Part of a small language model's weights: 2 heads of 64, a variant of Muon for these matrices.
Each number is 500 + 25 x the weight over its row's rms, rounded and kept within 0 to 999. Layers, rows and columns count from 0. Numbers have three digits each. The size before them is the row's rms in percent of the matrix's.

# layer 6 MLP down (transposed), 448x128, rms 0.0932, rows 324-349, columns 0-127
099:498468468501532491509519488491477519490478497481521509521517485501522529514490528480482509471484565446460510493461487488524519514511515525517513455523498488476471474489539489478492490466553521517484511494492536539485488463489508517476493460525519499499509478512458532537473537523504524494501477530508494479485516565480474499546507532536495530479510529472549533497506472510474521436461
090:440516573493502498507464470491527490532477486495476521507461497528440483467505544524472538488541519515520547535527526509487502498461516486486509507495530462479483518501555516519542486517543457491506503499533473509498525537442536513520502476481512505504533476498525483475467524475542505476469467463503528489519501502490501493486482495486527475511530511504495499499524531494465497522504
105:518519505512489475511508491506493470503492526479562498470474508537467508471504530487523490506526543467514500523462550537520523498465509485546552453511509521483506549496555488542496518496464504503522512490503519494500505465487488501460547494533520470505480488496519495505502522520515512532502505473456502509466519449515494488491517516506452475499491492453447473485478503523541464449474
091:555497472487515523485469549536449492492479478462460516476494446528530485488540446485479514494510540533506532498494472488502479489499495485507469507502508524468511481501504505473484550525474494552520508491455504508520571501471492479499460480516537513507490527442484470498500493494509483520501526467522524499539521517472538509477496495502505490537518506526499495485504537502546491464474
100:502484520499442482524418476472506492540496477498536504469477514501474508526500531499474511489504492535506464510469537485461486506497494493496553518500506496500493446486544511483521475476527479458502532484481497511468528516527483493465497462487538503520537496552486507472503490472535459484505496537515489497518509517536507476511524547479507475505546513515529480541467494451487491538514
093:529522494494491465500452493480460500507574508467492517528471527488491515485466446500494492539510513499503527491488486454457467499520557468488523521518512493501527571509529486535508532525501523487461478519520479504489525456496509490499513504488520516494474520519498493471519455494489503465521441504509521444530498544469497516522484496487535506491510536496536490497530491477461506502480
093:503488541480510488462536493504490532472527518477516558519514519504520429471492511495488482537487509463540490521486510504504516465495510497483520490448529520482481550498480471497497489505502536551537521486465485510510480505507498561513473511451540516484479492470514467477466475532501479483537467533519517487495546513529471477496507485505472485470543486477484552528496495512524494478474
091:492515524513501480449477528489502523498481517532472517525506507474499509523516553508519484530534492484501450508520521525529480494523513481473459490521522473495512523532475463486454452514456512491501548515479508475483496539458504523420459506524482531504522470463549469513504507481474509498499454489472515509488528503511497489478519483474500469505470450502460445495504526492518485503495
080:514531540536460509496551562453472496495483525518512482462496514532495495494484519490457514487549474450499533514475527480481545504472517475494529505478535502497478538483519489457523519478488520511491503508475463464499486522512506486516468500501507488526543535479495516498555507477449501498510563558494509501481516488525443485518525530525500498509504480470519499488502487517525506529489
105:500513529553509501560477504522486545526519487531488468577515449535547549462511490469486485458483477498494481500524461474505488525489494485494493500529477532528503508520521484490514527518496514535481477490474488537528429470486453522518508477528518517508507510544500529522524543532522513466495492508484514485513523509487486466475504495535497482509483518536518473504513484499502466488482
090:486474526494496493479534507508523521503481499571494495515474531524497490508496519517491508498487505498507445481514521473461501508504538503505536507470476489546476512503444473495530489527509492555468466473517454531526429490511514502508542495499487497513527489493523517531456497499514548485522492522503496530504514491451449544500490523529519543474480487504509435474489515528509522459498
051:479489484455542450517476500510490450510495541474547506558495490467522499563487486525490472490481523533494499536503471490505554506521520506489543514537526508500520503460460459506497509484475481481509471525479461510509504525505539530469510488526506496540515489537467486512502506506522521493462495506497491505485475482516514504498484503481456498487484482503498541528517529449515510561555
107:465525555461524501460501476477477490513480475503499508492492541493485504538469478507471512470475519526477508513527503482511497494487476504500480524488491535498509520558490521520471464462498492504456524491496507455485511516482460465451501504558460463479554494469480536555456495539470481470542498516518513494524529500507497487476501508500526512544507453538497524517515502494515514512537
088:494527508496483490485510498528518458470474461505497471512547494485492476500495518450496463496514519541538498517508572489559495471549490518498485492511430522489464522506515501499507480496467540525518480471518505500475534451548493537510522468495493491519510493499535530494514478496562508514510498462517511534510497507492482530488513524498491501488511542490471467479479453477488462464524
115:517469532471511473492460463523486465498532473501483479492505481536493524527526489553490522495504532441508543507481501518508489479505519525465520469524483541456472527531537504535495463496510526501477464522509481527547517488510470535497502490489508494449532532472478491523506501528460462501521504517469516506562529454532493497512506499519507506445482493484545502516492479493509477503463
086:506504491550514480505530498466530503509505543476473498532474479452517514488540518460516500490502455504505493513487487504486502492484503462447503513447463518497511493499525523502494508503533482490471488488463521478463476467511517539551554506539502450510523475493525504446505480561493450501471473532512497513522477446460535495501496469449498517502508489498487474485509531491486492472490
090:520524542532461491521477483507531501505503513519476511507540480474532512508558472508485477518499474483479497514513528514480490531476515494480502538458488493553510491488449523501528517513502523485484540495506545494539528485519552509487459507542467473493523538471464484482492470481505442493457522515497474518493486508499527544527477474493480541475487486463469542465480496461476523502486
116:511517548487545508498495507506508498513522538509508491454452512481481500546492506514507512469486537473463513527470479509568522496445507514482491470526492506464529481509507493474520475534506487495515507496477523469500477452504450495518509516473499467483533500513488516496535465501514494529475520553536459466475543472457510510476471518546477478523520522512509465507520508476513518501556
100:494513526478524489492510490495534518537480470494526472503472480498524503524516504495509478515502485465465482529506446527458494470478518526532501533445514520499502459514501505509523523519558492509498522498472560543525530475472468503506539461466508511491505511473529498489527444490462494525538491510490526488449544496483502496532518483520487476444527506449521486507480477492480495549489
094:517484459493503498561457455516530524506530490505514455527493484551527504526520524538516463483514510526470499491478481515538509514447519522452495505518440523500518487506487498540514506559536513534497499518485517505515480479484538521481471481529505499502505517472481515456477522478471503485513507510498478473470528517462505467517470494489506506476480464498450479488481551465528533491487
097:519488472496456487487496516502477510516477457504571524481561499540473448487463515536469544474517487524461510516489499483505481499489495503478516511500490562473433504493474529528484485497553505492479463467496511497500480520502516515491497452525510527534487520502520497485536509501479459498512490487510533504464464520527535484528510530523488481463553498495479479503470487501489501533473
093:493534526480541545524455501496450467500491484508501506461491511534526520469491477534463490459480514488521544538468489491559490536478480505526509473469508504507519501525487502501519490515516503469534510482545457504498501463489519539549520506482522515458527505518496465518502549521488485504527491484475467526470519522473523467476538472490479475534481480488487489501508525471517472469450
083:485504517461494549456533510478524497480526522466532518497470542504494482495467527494523510459517507533485515474447468526523474483435488503462491502531520444503496459477494529503506501533522444487484500530510516518503487512499503474544491513486500528484516488530476468458516482443528523492504493488511514463486499437456507511504526474531497539518537505524503480502488502533502497475486
104:510507516476533480491482481473511542483526514506454527538498511476457484502538494473479469516524471468529496453499490443516518484506469532487519474520519513482524537491526511499525514484518401516493482455525495526489496506478511508480490507490517495564520536530528474511485523502558509516520493455492522484483518524498517521485537505515550515479546510512481482524494490495481509525506
093:466476477490514502468481504493512532477479493492489522485474553512485501520502571501480509538522530540548446502519555474546540497494498509543469508456496492461494489476486439472473485486514524498553535484517475513466464525488492463473485541516485523471501503505505452480513523492512500509517456511488503488462529485484480492519500498509488517533483497501495495529460473512531526486513
116:475498518480493516471495474491507514522513501468518530504482531444564501520479469530482501523560533508467566504508525514539467520466472424497480505466493506476519485501506468479500496495510527494443490510466518460493513477477523511474463532525504472505493496480518487527492520512495508487507520486565506442507474503484504520519487510470499522494485506501453483535535493523492526474497
# layer 6 MLP up, 448x128, rms 0.104, rows 325-349, columns 0-127
105:514516501509536484504528474529498506486456511497517480503535497516544435535442444519505513511501507509500494450448487542509505519550474495495505539498497515449484457527500511454553485488468516472485486504475520527496505531497545518468517522476510475528538536466504509492510525482467475503471502480454515525531473481524522504518489474476508482483485479489492499484471501538535507499482
095:489473478496551454535460550542484505517518452501458486531543480552485507501506482499496475499454512499490539500530516469467484477513499488490482486523448514507499479463456523517503534461515504486459513471500480556477511506500523507522493495484487530470491502501517542489537489475479491516485493465549558474469498510486489517514506478514503524465530516501544501515542499476483477503503
099:479523483529511485511487511540488469521483521483476509542469514547522547527509497488523508519530539510480512516495492489483441477497485487550472465550502532463534519545509491469478520534503515527488512551501476481528535512482490482480502516472510518484525481489491514498500483479463509517477511485526506487545486444474488520482486513482481474487501513409493515529500530466478460517490
105:554512486480563500535530466507475494532480513481489516502518539528522530494452461502510506541478476495497539494503522514510506494522489500471461483507517489494477527480487521522502515451490525487512455515474521499525474491488498536484498525516517513572474511508514511516488512508500485510451529511493494498471501526494506511474473449522494495498445523463501521458553470491517545445461
087:464515463503486512530545482498534493490438439481491521528512475494483467517526476491478547491498517488540510488514517497470509563484479515525490514498459537499489509499490502462492488497498482482516484483511506484537485536462502459488548516522509523538519521495467485499519513475505515503505513505486527514507492461553502502551482519490510496506541403474495509502474518536525523510521
095:495487516467540524486493523455477503532497523501489498476487507526457486521499562458486481523479480511521486475497531488496465497541506486494486528552478495486481543497478491525516511505490529485517498500524448507559497535444522480499498557462476509485472507531435509458481488446559493511484499502528496526497523481495500499500501512472507494525477542515497494528494505516516539527462
087:480477441478498475532550489488530510509465514479509471491479525528502490488531479501526529498452482516531512510504466442521549501500486513510498514446484524489524519462547536545523571480532519503532462504500489520497490478520450501538557520486523493504477522490481494518464530512507460491519514516520474479519486543493492517520472527483513513497503505523503545487506497473505501478523
093:504529476468532490481491477536484458515507472515500494531455494478464487507466491517474456517496501555467503516493497517491471533450520519495507491539481527494541486461494465454515493537531555502438519497474503523481487492494487498453514491516501539516497504563544496483520489485513486486517442466492487517515488497473492542465530486503514522492502495477480550480521479511483461495506
096:460505502498479478458498551517514511544504501562523493429516484490503507486510500484512545458496504484477474508502533471509465486519502536488474552501501528498532530477515471532551479497465483499505469497497480498495436523546452507520509496508512518503507472475521555467498533493501506522532466462506535480506499497470482519514529529535451466526497475478517507507505512497520516517505
092:496487493454527472482541533466501516495509522433490510536540464505506474532485476512508476472497493451487515490544527467494482494541529497513499497485474496505531486478525509479474519524552479473519539530545531496473518490501497506523497468515469519461481485520461514441505461512478453505481478469502536483466513495486512505546511487505522516523550504480506523473528503523462491518523
066:469478504493460508493470466489498473510499415535504555486522466495469515530498480540504460513506530443503496509509499526497462520531518470481475501481464521486493506495518505494487474563481505542485493450504509521524527487516540483482528522493519498485525481455550484478485516536524459492441493472537474511488522488452500502490516462509506491493488474489490467505490476506519503489490
100:484503515485517536467523490447520497495498491488482486503497512532482558548552494475461527485526521496510464502498505516507502519467520503459503517483511475500493500529492498494505488498495457545482502518536470463522519482511504511496501516499496507451506484493531482442508442456490526499502510531498529484552519486503487489488475494578517491503530480495555460478496513539514497449452
096:499508501484530492567508528507507565470480485496515488480490516532580511466494480524506521499476486487510501483526473499488534533509501496494451517530483475549483514518497499514459535534506511492529509513471493534515516502505482521493515514522506524530495506512455505484510436513502541489494488565461501457465511470522473495489477514532494484518434504514498520459509482482495463523490
110:518450484511478508519457509492469534530524494488542514528507503543488480540482494448474489508469512481496492504508503464521545479466503511518526496483452474485541533504511498492471475534486481516532513497512512493462476511497487510477520460503562506499466504537510548521501528476523445541492488496522564497527530518516531515529497487466477468492544533531487531508496509486493525513524
092:523487494487510535514511505524475461543521505509481523452526513527522476532487536500539510510508537512474497516505522482526508509514502462505467516556495497535481540481451547461493480481448447512529493532496515465508498488466522512455500533478482488518513536529505521485505520475497479488511537516460550530521476491486490496510462468545502535504522541497475463480489503489470466517523
088:506469464469530477489479556538518464489540511490490507476463512503469455483503539514533516448487501470463518514500481530464478517525506517479511446546551521454458510458514493528495499512466483511507531479505526516488515513488537525521520491517511530514500465542512564539504475507520533490486480496491485478539470491505498500524539512505519503525522501515470489477497523526506487501464
109:500472523452469532488493548540523527508515498444504469476486466494516510534474529465491492512498448480477533496480509472511516526509521518496484477545486489522511507527543555520433469517516504455505527483505497479501491541528525505485473514510479483518478493488495510532473493445493466498469550500488508474526540502497511469511487510508469514533496526489498521552500482531533513477469
092:518435465500524479528500538494496504516486462516509510485487469514506499511524497524464487482497509509504487493542512443490479577529485485495504482478473495499471535540493501496483505456523455536472508477532509496503486529465480543474520504497551495480480497510508535525497499532437464550491561448494491509510507502523522488544477451499503493484478500485518502481520507515504479512530
105:535518434486506535524476502548542471503502508480501443467511476522486512513517505511494502465531494512520503510475492511519485529481437525499498528499524519490532480467523495471476501497519500434511523473538521532500504482475523495510501455510496493481490489530463529506513533453518500465520519448495505491487512538501515508471509510535515496492458466473469534517482521476428516519485
104:512499474454466527518442525492453518492496543484521493478529492571503527501510502480521446510496473525492519502516475528532499562480518493517484503504484501495508508527537508469531515490535515504557530492543489497482512536479520492508537464443495512488476503478505556482497495481478517494490530546475486510487524485512481548517509521490490479484491515469454532499516485483500531546494
105:489484492473478484497534500492549494504478478530497533540516503472536480503479454532512541512487469491495485517446515512510518510508486512457480474552529497519472533465456510528448495498508464506494456482487510494474526501528540525461501494509524493491533526470526491440489496497537549478519528520511464484556523487494491498484465505500451482502439509501503485501525520493512502473521
098:517512514479487418497508526486535450508482483511478490516486529502441533512548503530474493491521478514500514508474477455506488556514525509570469530473467544470530475476485472517515499517511522487532486500488506484519517521523461466487515495523513493510509497491486500513443489478485508511489530496499483464499461495500512467567501546494510474495518457514477508511518460496497517503473
102:495490499499494499515573486543508524524510493460461478500490504520530504506519521499498511503523505547515476486464460501450534490545495470456514506508461513486485481527475523531466528488518505499504501515508479461495466528554530518468447535515484527490486510508509487482526476531537506467508480519547498446548470523458485463470525484513514461536511474505513489531504522510493501497480
095:524487506483489494483517552460465460489514457457559521519473501507519534503488483500537510479465500492460506516485484485498505462510461489509463471496498505472484492486545565493551499563497479528509487486508518468504500509510528516515465500516504465501517473508513529515494454493456538468479502494492504518489501491527468466475459462485506452478505535544497511517491518482557499496497
104:461497517446517489506557494508535456503491535495520500441485512481531521508479498504476494522572508526504506501478516528507491494482539479504503501490505465504508537530481496531484507520503439483481529490526491494535530502491471518514507486515482492482457465530491497479526469527498534464527517529559516452519474521492478499503505500571507500519514517488503479533478473497458521505452